Part of a small language model's weights.
Size: 12 layers, width 192, 6 heads of 32, MLP 768 squared ReLU, vocabulary 1024, 9.12M parameters.
Each number is 500 + 40 x the weight over its row's rms, rounded and kept within 0 to 999. Layers, rows and columns count from 0. Numbers have three digits each. The size before them is the row's rms in percent of the matrix's.

# layer 4 MLP up, 768x192, rms 0.196, rows 41-113, columns 0-95
098:414472500462529484466454507577500525475456546456529477494513504501522510459518496468534458422515504567506524549477501566587402551544471489467521450497568394526509513527501514484501486496586470487514562542586444487491504492324530469468501525478536524483463504521432481509502457449465540560
089:482520446528505457561479484490559515504436500579539514456473492515512466540482542509471491508494477482561511467552452484473493526494489474474525510548518525512511515517529525533498516449647479524528459533499478491487453495511433467425491480493440492481479471532432517500451560531528495408
105:519464531434532419428566503509460520455483476498505494507507514533512518483497425445514494502536505490587486459567526484515530466498529536461501493455537499505543501531432538550504475527450506547522456503550587515546486500585601520525526494478471522500489515455472539576583499480547494486
098:450588456415504489443487458570525457505520510490533521457532517526510458468467466557567547410548399501465487456441460519520479432498481473492515583502480482524497427456447506483477492507476467489457539514494517609485490452468528498501545543549465424498520478432426500448493568497480455462
108:500445510551488415494453601497525522558464535416512447537436502452529406482479456483487566522449452463472504461451415527486412478464564524472512469504445469462462438523417515520514479456474537496552511512560551497546520448508569511573534443428517512514489528525508522518449497491451535490
093:540523458431463484483562527516453503560511534569497493527549549603497536574435555509542540523557511512523425489551508575474476590453455530559560593542525515500475497555532502522471492491522481473470473443489469487441537524539484474588571518518480486509469451428472523516503549575472496547
091:556456459559555503546454428485509520497550514559528521473629526521572542529484545462456564426496492518499498541450472461506459472564532461531508584514563474536504551513525485475482534479456480532448505469515485395423479524550533510470491424518484513491494500501431504417489559515485484513
104:489551471535516478470551464460544529441488470565491496597464434485445469475499479505506527525470483472513512496467477484492525560465456394521484486506532494482414505490623467500549596498446486485502503544482556454426504426496486492520481470512498499541572524454359472482512530505453483485
094:527424414529480462407511490519553512513515531493450524410460538520561511484541489477502567456557542454512516444488485455481562510517538502480500477547476545529515528466478497515541510490486535477473549529480476521500447491504518533505393485561498457528554438523521519528582447486407446517
102:544447430506476435517516501511514512460477575486467497520613530492524508449521459534456523480494547503518590521441503549531565453510451444493521473458462459474547484511506450447520525420491502525499469468543471426549425492502466485526433507460475508518480529490454594440505514512514440447
099:463536556444529494508496542507535535575496389505440566521510518549493480471432537524567579468478518477357521442499521561511517496466503507481512517461526470526441521518479516461453486525550457552477521492481539465491560486442434469472520563502508498429525521475507409508459560501435475527
105:487545413443500545507458495515454476507480482546521472462467509530507505497427425470508518466457564470468500495500566513490466532531488511481541503466542401501486401483458512467472508495528479480459487498530472525513495524487463452580440443521489482452523507564501555450402517499568400599
099:492525508486511496588556457487454462537497453535487466500483507542511510557544576530564456550599512504436510510513511524466389560521465493500465556524554522519456524518478502465519485502485502509478564446514513481552513505516572485519473523469521459562445497526486488494498483546500454558
105:528505483538499502469557537484477526555471527529456525385480503541525437543445479566500544386479552456495458434469551444364469452495515522493491425566538530477453462532485450414520546424492450497519501553475496456438490440505555480501514578552516457513477427497558475579496459549496486496
104:584470449424493452525458479491480536484461569495383442470497479450520453540535520514463444522482473520482536486531510540508499533469463431531527522553476491444469490528500476493461534463502547583506543425495471471551591549516451444467487485455486530514575479536511434510486505426485498494
100:427505463490519461491496454541527506515517524527471509482491500579506465546553493522541470499480531505516540487473524548495535533507510459462507435545459429472580525439562531526500534542484535545455551523496503534487492550488479594562479488497483451483448506506556541478426581534535576481
095:538442497423523512522444508450445490548458512538499529526437514580508572565480461469510546520523525476556470519534557477621586580499500509491544518517524427529482523530542470476557455542526553502542481538521503406509524501507441462494486565502458502423497466544485525567450546502541481531
107:499482480518417541514425520493507486559530499498486527471461427594435491488463502500558492465549471470456376492460441569552494425478525499510496544475541498558511568512542595548536514509533545506503523525504493499473506541538504457499501528483511488559566420534519533503537512448505426518
099:483503610506512440503596462533509467537564560472473468481536515482561413517472486539523479466476504608453490435511447522481526480444487471475509488475567443476471496472489483510541500531514490519429512507600471502551491476423498490536443570483457493489486502512471454531476489514456443496
100:546535510484544526529528488485484432613465483524494561488618461545514515509508501580469532462467551504507505532527418562444548557482535508498478521500551536525438496525518492502537526510584506464506509529426492513505505510475469505463496552496513507423462488497464532494481482514522514557
107:579553464504437554479481487491484514449494557534556469534501533467535486419489492532547494496557512429503570434448491519512464467472531631486524515542531524489425525559519468493429502555525511522517539549436409560503502519468487424526505483478560432545458491563530433480503556422523501383
091:448425553510498571476492537514565510491498511521530509524504422548455529549484488424477543514428494414531473497518428484427513433488539477517484503513493570529480499538528508497588471502473509493465537483457493544632518405454466519494543498486515483472478457523531565461505540467483569456
096:493536510465463540511515452486571501511476532493463500514536612561548516491550523442532485538498449508482513569480516564514472507571500481501502526535552552514535481541504443450488498498477557465448393507495438562484443431498465497512457541488494480481483486461542554463582535510497452574
099:533507490440454469446464459564475554512452543613470527523498496517509486582520499553496477448496479521533503534459447445536494505527539483445454464590491475524506507459540486550483460447539524461514574504548503484534455443458489498526526473466491496528488458537527480492493483476491500513
097:542465433502484494419553444529491489467493444505477464487478458497538483480445565451511509504489474449528496530537507491533459456520416511500504538489497527480479463546528463516496508482408577502532597563398532544520559485521484521538461447469502477522609478498532371554520521541444461537
105:554514484481474486555482468526435552502515452473459536498442630434539524530582476513454511514447501499530521441500516538565492502436411496504507488459471584495443452480485500470523526566462543533489556490492539494485454483442471488510488464556465521537494561520472460487512537368492572548
101:484428519469495484505516500463512477491491507490566495553490455537561524558465405519518561546426462552500451451495494472495472508408511509468531471509456579433486571473464474507469526481529537488496546426576511539506483547428519498528531517505543517473477516501594500480422482477473462550
099:545509465493532475523481495448494570548435497541579541452475537485485541528509467443570567512511476520466459521479521566524482508500517499487444477521473558568513537513526547529457446578481545572506522556504469447437479462475446562528501483510495526493497495567529493542516559527482448560
097:518484532485489451487497492530450469503532486479602469477534514513545465480532538512489513545560432457448527496530508523514498473480513499449434459521555483518559495488518527503443552471470394558544522504566531504518448469467474477438535506549581580492525493483535536459407443538457550530
104:511454529482505510497431491501564601523478508475539513475553562560424514491469531473470499464497529525453391432518504504414581480521527492545536490484434509504468466466481480517565455505570499539485523469510480544523545429500504399529516450487502530476487546579532535503522534527525429518
100:488487437525524567510470394452479500449567488479629524484532509463528517476498492472447519503473521516523503526463529581519453475523401455465520494539455441441581501466466516490562571560477484497540455535511541478568470525389496551512551518493503467528472492506471486446505490401536489534
086:498528507468462476494533495585490504509516514499475509473504453504576529552531523469480463432582528467574428536426502513475573527516526481452466495510492478482529519447496509446553563441551498477516355461525497473490509459490434442530544470564547483566432500545480560462545542569533532539
089:515523475478448457533542510520508497457511516536466461505459455518503518414474503477490539427476499436368457510514430550518484480555441500472462559469510567460491534452545471541448531542500550550529493473547485565482517542559504534516494546578496455448585581494543504528506504507567539493
100:490514442443572473505506504468485526475554473427539435435503485523525591482583381473546488528573470506493488516526516529464576537492495496494511547531543492560512421513479547489478469432463458528437512509512473517506551506532495526490455523583509458452556469543517533524506524483495601468
095:419480617496551490511603516531508542506496425507551460451524469499482494499487574410513455475485444546477474480480531493497500472492521492454496515545452492459537487477517484539576521461440418512534518496569456464501564534487509556490542535500470535506541516542539438508541458533573485492
100:473479438472506535433573519553456523535538397503521529469520484499462526422490477521478498517457454515469511449555476463454468539506535513384436491532490487448503448510511560469471498512486535477490506475472620563548483516539514445506547422511474533498501542509474518533424449544436516483
098:518498429516612486454436466513501525497526471470571481452522529470436518463501525514546515488494519478542506493463447481476455473543513496503434546447478499441556438514521505487538511549509511503559471523499500509469455515495509430487478497536471485530542545450437507491519501517475418501
097:457478494475501513505522485514473466526495539486452444559507514478448495465530529492557502492557506445517457498432449539465471477464491461576581466506505462524494514451544411493527530488444477549486514510475478449510516612551550459501505541571498453507502594406518532461470600573564515466
100:447559450533453516459483561552534486428565542473493457445555523515459419520418554427517546497433517485444516507513388508452456494446495481405486518546537459510531513520482480513466511521469473512449552508596485485441500481429494440560492472489497456442488489522528509491522434567480535463
095:543536414518532545493519482503484530465473491500545547561495518473561483485445471520532435553465433448539543561534507553524530477435533443469506506587421460540434486431453458530511419425514517443456526537423539529530441466541549462454497492434510521484542545535525490506459435552524475576
103:573500567505521478541517501494470467517508509481459512424426445534541473546533513495505432523518498465462503448490445509520516479457520484414549532483468466459535486515479463544456601504483582505496480537483405512461512431487517561516502532459471525478426484538447542480504590561423515560
098:434487457556509540530533511503486549515504550458517495450497505478575473558464456497511491524558522525493458504488545505589500428415512566470521475456521416489589531508458486494527423406507525484520530413534490524519458499459521481523516495483477485445464478522444463533486488491503425519
104:493568525426459502503494543521449465493425546488521526548495421485530480532498522487528532576516461533566490545449478567532443505446468513445474524526545479516535507480485477520525539488530463458501550521615564555471466464470494515511561576465501539488446468471539446465415503472553575524
099:491517502528440496481440451525525541534494548507481484441502508468546487520531532510529519540488528491450498384552494481473526517501475499478499522587543553498533410522538569455553529465595546569524504544431475472532538469499518495542494493429483457521497552486456521457521501558517490506
098:488526536544473522525571544482450449538551469495616522524522453440530404501460464487555463511446499563537551511547411517517498511495482528531467531474515502498485488454521521481507532531401497542491505493425511523497532523567535451572530501536483576497547478496536467437487491509540435540
103:507510528496536422478500533507515492486426445509502554478571477586560477481514509403509519521531489497438498452486577449554460521419464590548428497536525508468464513451501411508533414532494509422496575467485467528508460445480536530513441444452548495514462512497511509496549492520475480538
093:407495419512465545538509469551511482517450491491518486493515572482525468482544466497510478441554490590547525545463531509518502497521543516454502449529548576472550575493493596515520507449477496492557519479466462482514501478523520446590504517498500425555468492495546520505502417438528500496
097:506492456446535505450537490438520473513525469489498543490475514589535456565467461507517408469465506495517512442554462445454517495452464465494475535577581500514466509556458577533525552468490575535475537559477441491520461474430503506590524432482543501570386494546488527529480451530489526486
106:457502465446524455524532485498489512515411525509489463507505483507497510533487465474408382515492497503530443499449519492472543510509523650496497474570494479549517498465512556540452511459483561435517464604498500536476530464465585479492429571510526537511513421485531464468476469474527482495
100:424495436464519477435497554511493497444510491508518554521512471515470525425544522551502570478498544447494522503564539523548404508453468552442523480521578462427500458448422461495495527583529451477532575528457512508521531463486498483559497455490486570518473533503513528504477527429520423497
097:537470535476513462471475513481469389502480537495480462472418529562497448518529488532536373547461537533499464485514549552525456480560510503481409488469487490458519501493448523485485547524491509512577450508561472541447500530515555502485559470431494429513448430510450538551505437545515502564
101:542444538536567512515538497531485508373499532460525451487477498544531527494464539520492519504523511550569498443493506471513565501441505473564537517508440492505465466463581402493509561557514494486465504490489446594459545518446539482518448540546527497510528529570438576450494509543479583465
101:521476528471529543514435556504487450561444439458536516525522440532527496523469498540533467518536554524432510503524589512548438483474475475505583507487482516505447517534572463534474529525502510511462438489531533570470585408477489486526465472553503571472532520560464454511507486506427554507
097:451499516531569486548509489514466558464496554464524507479477411544544421481477541453548529545438504501500525518417530464530419474449544447482526481502536477506525422497442503575603485517460516398473514511564474450474458448497554504509513478437516501475444558481486434497597537483500487455
108:505514508523426467546498443537483473481487524490500558474462536542533538506446518447499512578542548557503494490462434548480476528514456516495483507421569554517509483508519494538525453475505512516515445528480473465450504426453506497467538458487485475418485436452518404543440468494545470517
112:443502463463480510535491516519594500487536515485541528519520578478484441456474514583490511547520494442477492462475475502498514537513509554537598530527559459607513513498483515465544472430527517464478519416549489475524528369494504490523512481446531490497450505506474493473505425537475486599
101:422478526515443446496528564531495471532526481504540512461503510454462468538511446566575469497491512446488471440547500528433474495448507453527535511513489505538497502467492550447567565501453392474543501531435480471492452464528462444547561502520440508478513492478458433472509488458553565486
084:448519481556483532540429538536528562524486557461487530472523517526472487493493479522425481437473610531570522523541550497517440473520557522434525506488540429494500492544481488550518487522503493583485526516494504490560484493477456548504459552477517439490434500501563496466541440480486507533
090:573494416579521509545457473470469522490514486562486509523480535528475524555507496468447477420490530562459492491493459510452474461529486526522572496540578487467414516452475461548442485489525576536491544519498450445495454482508525567562538577478506567473511449524506480490459523518543550519
108:523521494506510446479487542523494454474564497502469516444468462493471474530480526468515511468413525493498491465498527528534490494492495493447482482575486509496534474483484481509538508463459479468530522496484478447600551502445564498469426487432586487451524513553452523446499453479568541574
107:435519510513536466496489410502527569481534456481489500509449479508529497531511465532523461498391493519472464495411508479466496492491447508522505463517421436557534563533517570527538495556505556566573503535508395483520439525521512498485495450471529445490501483547469525468492477518504496520
090:569588478474485471481446589446499510470551482536344529504526470490455537482536514598526550430520508498529525509472512445521460453527548499493469527478507442481526559469469482513526423501519504514440509513534485506485418559480524434518534556497523488548503423491499479436508491448474500517
107:466470519536498488458500418452529436516596533495525509498533451518495508522559502399475483474466509576519395551538480403525522510521540547479541529508557485475551542506479518485499477524454511490456533558507537516523462514455536525530447528503517547517490445482518431455566502512485474437
103:466496472502479447565441532544513399513526517506499522490526409478556438421513455519574527504494495489435505493531502465465469531432439465525506497538450544442517531387447456529532538483554541482401487555500482509514467470509462506504489505448442500482537462512461466486426556558439501518
109:475535514503499460559538494521424502477509481563492482508575520504528460506496460552480552501520430482568480473479410538455628507538506438446505461466447454469456429434555484505482464409457439476459484559583423485518493497489541589483499483478530501540520504481456505473487587467446470559
105:530477508514510492409486484555500457566468411450503546412463568537500571481454475438544486489495513481472506473489575553493537454472467514513497499527454555518467436460554566455539514514480484511443497575431541483451553449551528538505436604520529511468508478551520465486449495556502512576
111:484568532468525502564492509503586526496446528473537494550531453491539503507557535542488445573485501473495463504506470514585449580517551495512477456533515502490470542488489456515495493516453495526514421554577481491414519541450490433481502533489517508476501506561514498501419526539572497503
098:502499488491527459509437513517549507520540529553553505466529460485488478518515510417483486515494455502478440485515428474574446419400477465468534547463505517502492539511531514531476503379500526483461536492536508490529551495475493557454489456461527450498505494565521531518508487505497481502
101:513545464459532468605442461467545521418508444547448503437557565498525501494443472529424474546429502503463515467526469490447484557475467512518546512526475452484461495476493453592496503522543557541510577512526504450514559475528530490412496476431512503488411512558483535535559525465468473448
104:504532466522442448430473517509529525517501457456505496508472442489523455521503478512456489489565540474473503445434473460560489479521520514442564591522546463489517424480486405511481485503536465497416474478493550487506573507544502469482486535482508532471540507431537400521471520530592471545
089:491496455512499522502567463471531520446439447495538520517525520481539460541440500483542529461517521513521462547496542549494474517511461548418520509497510551528539475464474510493495470442540492466464552450416444541460452468481481533468516503476614488572539488482437541532488534470558547539
106:449498500541416520481539505423545567471396488498553528474502462473522522510549526548534544504457432523477485453414517437470591555458495462555453548487569448464464446488435494450474479487483502502488512489546479495521352489517503557485486492507513492546497479446535556492430481556493476500
095:450457532498450478553467445501442498491554523449529462455618430536493526487566486542425507535478505544464512507535568439577538471470563502499425438500552484506466542517484472537482492515550526532479433542488531538560482431517461445528516528537482466543517464535519493530410476506513521533
# layer 4 MLP down (transposed), 768x192, rms 0.571, rows 41-112, columns 0-95
097:481520465453450485489583523448519421532502477503585482579497599488477512549509571539497472518485500551516507506463555455481419476493465516438549451564487494455472480461460391474458448467513509527533603485490483482459490530436453434540521533503502511479470586493509533497487484518494583485
099:476475485508517560516492523555473482446469542496472499450480549475549604508481484414553543439465520488480561536462513458531525475524442506517497533494501490467471466568536562528437527581506531491519438555544533496571487569443548459466415474417505523599437531565445447471465499479547470511
103:551502550508541493522520458434553499518495495553504549549542480542508584458440452539500470530467404409505503461583542471505503490475527495480512546512450432482452448469515468530561459472472551506496504460494537451482467495490507521537496500469486550453592506475496518542468467472490577482
102:503539512448507487541557486562498516477523502505492541482508517515431488476502488514531570526487428528452529562440553514488507451452473526499599535542503550464425528467542564465501522476541496435532554482515492468520477470491487508447464484523488462516466488436514490518547516433457455522
105:481481556519484494522481509477536481469504552480571528484506480516489515491506466560520489561533494448476502446442468532486503443604456478475479479469436456486485452495484587528495532480500534499514480541511503514471535452425489445470442466479515482548523550511468588487527466466479580458
094:536528454468503561496456520407456541457492520455551506498481566424517532479410442492469485530418534485510468414551494543565499522481523490554570480553553551442528545445496471541472510498503477521492546525435560505531504559556429530479526438525526518556453492449522527491506520474444533484
098:512512532526457447570541483544542481548517520463524533479427602514548526597588517415531452436430433439505481483474480443469488494517540494518472464499503509533507539536508496550544488468506465469545551529571458442546478484469513473517456495482501506497496465459509515577405534605503570506
103:484519520530533493495523457457504498464485469522542440521472518468412405492511484538524493498525585497458512514408513527498468488439511492523474509574564478447433523455543492479570511550534474456477497535489465503495530504489510463563531445477513547556498480534455532413522491505561492486
095:544486473445493479555438503524497464495516483504505507593531460471513501466439513577505450482489579492446524547598495485575385534471531474495508509401543458514462528460464465478504501441538502509448554555481520496460506512559489483551484519544488529532448473471495586483528527502545469478
100:499541488551517559554514582541498489509503574489511495538533481543489526400510513509539458458414482435524491552532510468518437526503454452465592495471496461540480502469518476548558489431454497496576548570490528493498525481557463547494451532460540503535491508530414516549521522408513518528
103:507473501431517492530577467479460455508461549423559450488530532494526521559528494468465557550499431471478503492507489476458524497481528572492450489507592516583471535534514521504532517520421477522541470524515460448468499490523472513533481513578522458508500483533541494471452454427406430533
104:524334386599544539564485494541514488561472495534515511503467557485496476497429513522492519581487560483436502517496525527475454522535588535495518531528517427438548488550479469470466477502514525460474531490506540499505513501441528476464519474493468552587496473554479555507531523513495450555
099:552420532549535579516503501481473514524476437468494524491494532408513520533536495459494479529532480461473515441535485436462515489437455480469535479431461460489546499518577461449473483470478508482506480479506542450465511542431487547558414485574499476458524530479459485491500485434545475507
108:530502469541555489484554509470451510518509575541429542460544536471467460485454528553518475488529507488488534446487592458505561492487433405540488453487530499549504505461452471425593528489505438454483511489535541465492460502548582535435526550524517502482420470459485398534444502533495451445
099:536487494521487523469502519494498536472455558483495482525543563499462538575528470419528534486492480498502473498575486490492446464480479505499477530550454493514467512553536531517436445564470543537466521507528498455447561487524493468444517454478543460433499508473530585504476479448517446471
101:526510497494548507538484481544504447519490441498457611452435490535475473484486512587391545516491551481501487513466444542473497462551407484481588522547518516536570520524482515542551550556553567442512528518455531571523501492509461553485426462480487506513518492618496547478479539471489558564
097:492483504515506552484499476471569421475495541479514446463449500536522536478496522488444490485575559413525491521542484454529557482433460566536466436546516476579498492444492518537515490469476492482509507441434489443487516458484498460500429483541547513489528470531488536493421525543447482512
102:446526441494508531472502499491491564535472516504484497450481425499483480512465491487520489495522493522524421430563511625481456436546445530555499530471462483464476486511465512475502537475426558528408504499472510546519491525581493450495470519503564544560514429506557542440469470463500509555
103:527574560521524435473522479506458406517500482567527436471581514449513524455405479484518443450510498544494533529530436525394485411516447497430476491477500430523486500537449479496538549436460505497472504499462473491556487457533484475474496476512426505513527475511475441569518522510503520462
100:487542466527509474397568446465542438559494475493425505547510528483484514473487418499595566571499457441504457558515486490463482418520486458465487496538470481580492488545450623513542486496491547501493510449498470508418457465495535541525519533491540529543524506567532502544546549494505548550
104:553532480454431485450528504472517486505425501457503456500556573453548484482594475456549478566479480431507529471526504517490587499440483536497503510446425491488524502505569432501465498471476521588497475509473518515482560485526439494530439498523514542479474548545564489496522539469527477538
093:488514440466561544536495568464483524490449471526463493523458536495471458468511519511526518538536570443529527486490556525510537527484506429588487524474570554524510466549453476517486438517499455520518478407449506541469480532486536505484508515554506441553523524522542464474482517469481479556
100:512505574482477548564465476429459491522536546433449488425462537423534504530516471485443504481512559471499554513480476499531487535541507419500511538436506495612480509539469528482541436500495460420468514463527466474504470483471511498448512498536462518446507505542464589490532498550489449440
104:504444556441474509499485521475484448469410495551466507454527511502455540454522495530532409485485523463522481514480435468553552564476502462433505553473501486565518501492478511512515509506527487464503523507506447389467524509525456553462503479549443484574456461465435571511524538458438502468
100:536496508472541504493522524482473501452440465447497485472478458514552579434464548551494534518557538458453496556502448410493467515515443512495498467530569469507459539494475516514522443471523542511511481504502492578459525516497474481471437500579514565492509436442639493525508500541456495476
106:484537538532497438446547513510492485448466461535502477432494489506464548462424504539457464465550524544460510496524527418557505475520416503578499485473452531490485468469455525505466520479533562504541507486450522553434450496493472458445519516536513492514405576443526593497518538475480504543
101:547532498497467513452548560453458546531490496524525501599458445461482504526482536438557505505501521437503379565529419528533450521496534529470576461498508521465495562438524433489518543453586464450476507479564574497499456494480474449484564481469511538409471494502617493464517533501498447447
097:459570482526522488522478487486430593513506548417623512516455466483541530516505514439519500526513543478528486517547448482490489479512526543516477514544539507529454514468522557517489455496505448495471497477573528520526418529542464537478506498453520473532522527500458503528478554505550466533
098:523464492541524479396492530488481533522517496488483481590456519435458565452506548516539474501480548445546519548546500472520460532474494510464502427537556521468588528487474567529523524513507519468550472492508508449501448537534499461475503452464471505526555449517488456516468460510486575542
105:568455551423582564479461484470553575533490467482534417512531438497489527501499508436426478526462489480524425451531522472532535451425532495502477510511500571488475584504445547530552463496551402473499485524460512507513531497518489429522433499463462496541498552597520520498474575551495456499
097:491553534532485484509534516542431495437467526499510462488602448549525461489477513464485476515486463547545494555474515481463536608494439465512442384483455510532494558469476499555537471505576470490544440483466464515490560452524514534534483495495503466470433469488507487493548513485483569451
094:532480543419520527506492523554450471457505521502553429558460520472493503491486465454506499462418440509459546467503511453492438507520480497534494572472538495488521476579492470567543372517482499449521539496513493532493449501571521572492519497505452500595509406472532412527448425497484447539
100:520534520453494464487544484499521494422471465546440579497574530500454555525526427541452550506448473429492497472551483495509395505501455524513492439559547535487530543433440481437528543531507533544501508508473441450477568484475505522537479500531509469504560494506449481548540477513514567387
103:558513563442491513441581518461511497531539501515489522524450430489530447470518462517602443546532589512536515483486470499456573489497514518568538512498575515541495496528464462536499461541534471511523543548516492487464526536456486518427496560511514505488526490522558589539533491474527559513
100:509471524493531481476484548565517434424424471524420547482537500519524473547483485504558518469400472490467583480518475456436522466546447523538557546517486532486532476486468510513516557489474508461507497535432492461419491487523415572473501581565514527446524505544575501502567499550506469521
103:617487449512604546534508508492547580463462464496530566510518522514546515455574421500552494484524518567447500416468494446479497497502434490459421532539504421504546510458556476542432568468546483551510443498517470519525534496510490513516513471481448550498515506488524613452449501485526547483
102:559532422541596546484435469391543473519541406430465531446536531496515490471540602480551420468509534499458564559524420458459477579542515508541452513438500507522490528495478528519522499509534520513510511458461527505505504491521533548542434473550462512439536545481504508490522505550504457412
102:432500516495450494481585540490491551514504556488483481521505551477538481536530498510476505499498415514532580537495492494484529492502530482404516496466462414561482491482490532441498495562550537602523461527484470500487430520484464430436460543416472492518456574537540489548509451487518565433
102:437520511517434494444456520500464500454515499468497456483507552464517518424501464443510515557461480462470502511492440576540511461470586514562461472511571543497525543573582513587499503493520489514509509486558580490444481544544519461467428449501496508553529505476520469452516501507465522529
094:503494495569459567482551554534509561510447545543498544524508434527448488529493506531481423445567489508508456510548467461574454541483497504516494528477537497511459545430423501503446512527564477606496479455452505518536510463511546487503555560485469524505494445532534545498440496445528531537
102:430559520484511498446497502475485520472442541499486455428499453444483503522484550433539431553522523487540532480519473517459519522474449478479504516450466455478474485517493462527479450497474513589511504506428521524494504536504515469469503501468530452461546533461439526494516541503495483507
102:511503605515483457543469489523527587513520476444589474521486432556484502518515530469522490507462541534542527477500437516461486441480492494544498492454464475495561485484451431519580516548444499471514495493529469517500503529538545530462435625482497491488565416516508450500438450503469531477
106:550502455436473531515536484459543423543479528442536514522497486530472485466510520474491509495495536546575499524456501502539502519520465511471481442497451435521538485513481492554473565509499500448489570571515560539498505497500501438521488480506506501541489465539472428491466437507501542520
097:511566501488484464466534520531479577573490505487500561476517531497480600491553554450515439478502402484490501445457441466472503506543466523446434519460501454454548509491527559482558508503568534501490506470438533512552502528526449451535461500526521434443498458534511532502456409504458516468
096:468496519458415531483423527444462512512535511527614454551500510467474445522401498552472525533494536538477514481566491475539507522527520545477542475511515482495514489467462460380543528541512555546517510480458545504513460580440442518508462433468540464460577428546484491525481581533468522539
102:509494564504503502461574394462511482495477531472449495478515579486518587498494481419504526450458460502414552532526510490526501482461421502443535530470456498510529524508461473484506490539453526439513532546548498491398498482516564512491480444433444471547454506495494513527620468454484480543
095:572590533442522467454486530551457465507471500533562523491538502518433510541553462510505580490487525507410587543480396522508516495449403458518441602574494580523484522509487453510446538522531506485508434529536467513541436470464537541467528558472503467455482593496499455472499448425518502507
099:486504522484448451499554450546454490538518480484532467483486496555474444471503496552514365468521509474531517448545477428490447543504457457442497550475628476541470509487468576468549546585546479494434482500541562488516486507500477501437577526516543459524546467426499572543581545536486521423
103:512528466469496513500518496498440473526467514497499482472531472449420474527485529517457454513491447501522486603490451516488510556438493554527458471500547496552550522553561544495494438524534460440499399528478511542516506572473644482485497538475471563511551526511531521464541517484457469530
094:528433504510475512466477531498528509567529470442559596519491567403483519430490537492458473532441519531495464570498504517467477570578551525460526455548516424496514532542479502512514486517532562552447586416536523520410532526507414496492536521478522471524462466532496582488560494508509446488
094:526424526449505580514541528544477601421499552474474519516541488631445515426500508518471476504518498500500535515533507511575551553470516475528495479491578488439485550549515527479484529499413523460504495456489484458453487532472525468430519532506513561487525534518512480505535450487478524587
102:572447593462471482523500477484464490521490440496480555501474424587506471438466481546459510473496452490525550488512406485523518534458484488505549521543528528517463509510603498429563567514551527493478535502531502538517561526492481545515453556466545480504507507455593535520526465492543503493
102:496573471508489533492544448566504579554499461487540522488501549518431520544498483476458563467527559554479569501539538453454403565536493448527510530534475501491390489519485492491526414487520491534413515506569489506473509525465554507498496543457486457555440531548459470461544456467514549534
098:524572513528575417520486488486515557464400483502459550402504525499467454503472602567464531471468478465494508542496543472502518498537476504473495438522539450555512516539491523536481465470443501507506437493518469493491574519542521554460507518432513455479490520475503544561532507554526469449
104:453464477496397500515450519446476529475536480500567486556514482424468410487500415467511444470508539571482511485487557536531444509535502571495582506507554571558532595525452511453444501509477418498522494490485483482470497460472526496528540435519530484488448471504477504429507534450420503552
111:489529507487496487443515535545490496498428529563520494546523552507539511520538499536396474543568586547442442469407529444516495472488485491518563448568510428548526518482494496544487523514571528516512490479529491537556561424495540543483548401414534513485462462511492450498496451525507425497
107:496416494495538498489437504488530501513463573448497445482503437457544484599527434513551527510414504486508525425444521446503490507476411517515439507505428484481492547472510481466509538569501546462520445506491507484502455492490563417554397477517485580508517491495474509388527536565558492492
086:459531488521508527542443458500483480547492504505419482534477482475517430480516524431500447558427424441512512515604450496461572499541427412557499479398505495458510468446531506469501528451502523471449468492509497565454478565495511546507457404545468529449557532494553557545466525456468548486
088:515530525576505506504555447527570490501581436455485503608516488496529553527451521505459411476514478535481503465487430404419462501552451464497520462496513499486475487543548494468467538454576500488516511430535589438491530526539508483529555495506504552510466478566522495570475469486514517466
102:499477511503446487455535443509515468484540496582510497514483494510557551552448531528470515519431526469457528445484477522496507446562460567499508484565497538542501520476460476551555518504506514478457514481464577453449533526436490459473551489489539470518528434503400550477529530550529498496
099:575570563450498457481457455497541445601506492528561445582518486549511538528414477466555502439414497476513494499508518522519504558538479492468507483516440464509495556522540477549465523585491528461543639528521490486524455453518451493486494522463548470574473461570516530492507484448496531591
087:467519510544506539518488520615474509468580535528578533476495547468502526460410548516463460447525490443472518515458475536493453453562483514556490472543471464438418513511438419512548497520435527511545478537471569500514517585534472478487534536425478466471468463466532558511495533495485487519
101:472458506485416459477534512454529452526551587543563486528383506491526518505492495444480536469531455545519525494574462412536615456547458465509550506511449490444521490471508540486531508504530492461523456488476531451538505520520513496530512400515585563550555555537536445508543515497495520494
104:487508576473445490531456480487458473554554569517448504515494432563494449455525507480534463572527503554581488562537519463442468559447405550494504483488511530489461510476547454458464524495514534458536518516573506580529500444525551493433597518429467541500492492545538509523520418457500455471
107:545575485535573511474526400439505467468536499469556507504570545458565494528573414593466478477519525488496475444498444514479571557564482472526502398473488446545485496529537498573521534460508464462454519568537481494525483476511500539538512523511591466505563528547549511480458514495524522516
107:490506523493476485479471459490545477615512426429562529525478555474565576504510476482539409491491532450508544529473505517561543517454575535548536500459532503566479432497466575474540445468508507505489482526477469523455598482548500508538499450574473567523463510521533522526522529535550431458
103:475484510510499530524493487516520555438503477503503521528542573518441433408507537499509494564526495483522453463492473499543521478539459455522464453511564467470459478456587431444542545489534490533540481510506495537386587504502542408474532511515470515473531489502480577499507487544465557502
099:444518455522569534500547582526492591558475455484483509484434550507545481521421540463482485529511452492520461516475519527565513497538493580514497540474515539486424450553439552494552518463584496437506495497421546507553554524494570497478534464526508567522516533501434543487527511458585519494
099:548500487531481561474560448526445496505554480557491513472499561516532541553478473504513445517457523491511480493552514543443506559470545516550508558443427451459511513559493512488463462500438511455554497443554528490541510447451495523396472445544421472488468564549502495523525522470481558465
100:456529452505509526451509509474508484487465468501538515469501473526535476507525495465531444467532498369548485465452554470540515421510528430478486541460548523558593472530458545516474460470424470491486545532460512522452525522594527499457503529486473568526514495478528530530482463524542511498
088:504529567528525521539515533552558491483481541513556439524466449441508523521542554549497383492538486570501521466522460481563501467473505458578431461429497474486562501534406481498595454487507499482494462534463441482525475536497504490507527485495473552538460509530495557494516521433443529581
101:509488518541509507507495434425509495495516432527553518510494499507511521439481471484523474524507436524536568458456503553506561411521491519548545569477548499511502529457482471507563401488453571496422554488502445455531443475467470599479471458503562469526473429466560556499489463491472557507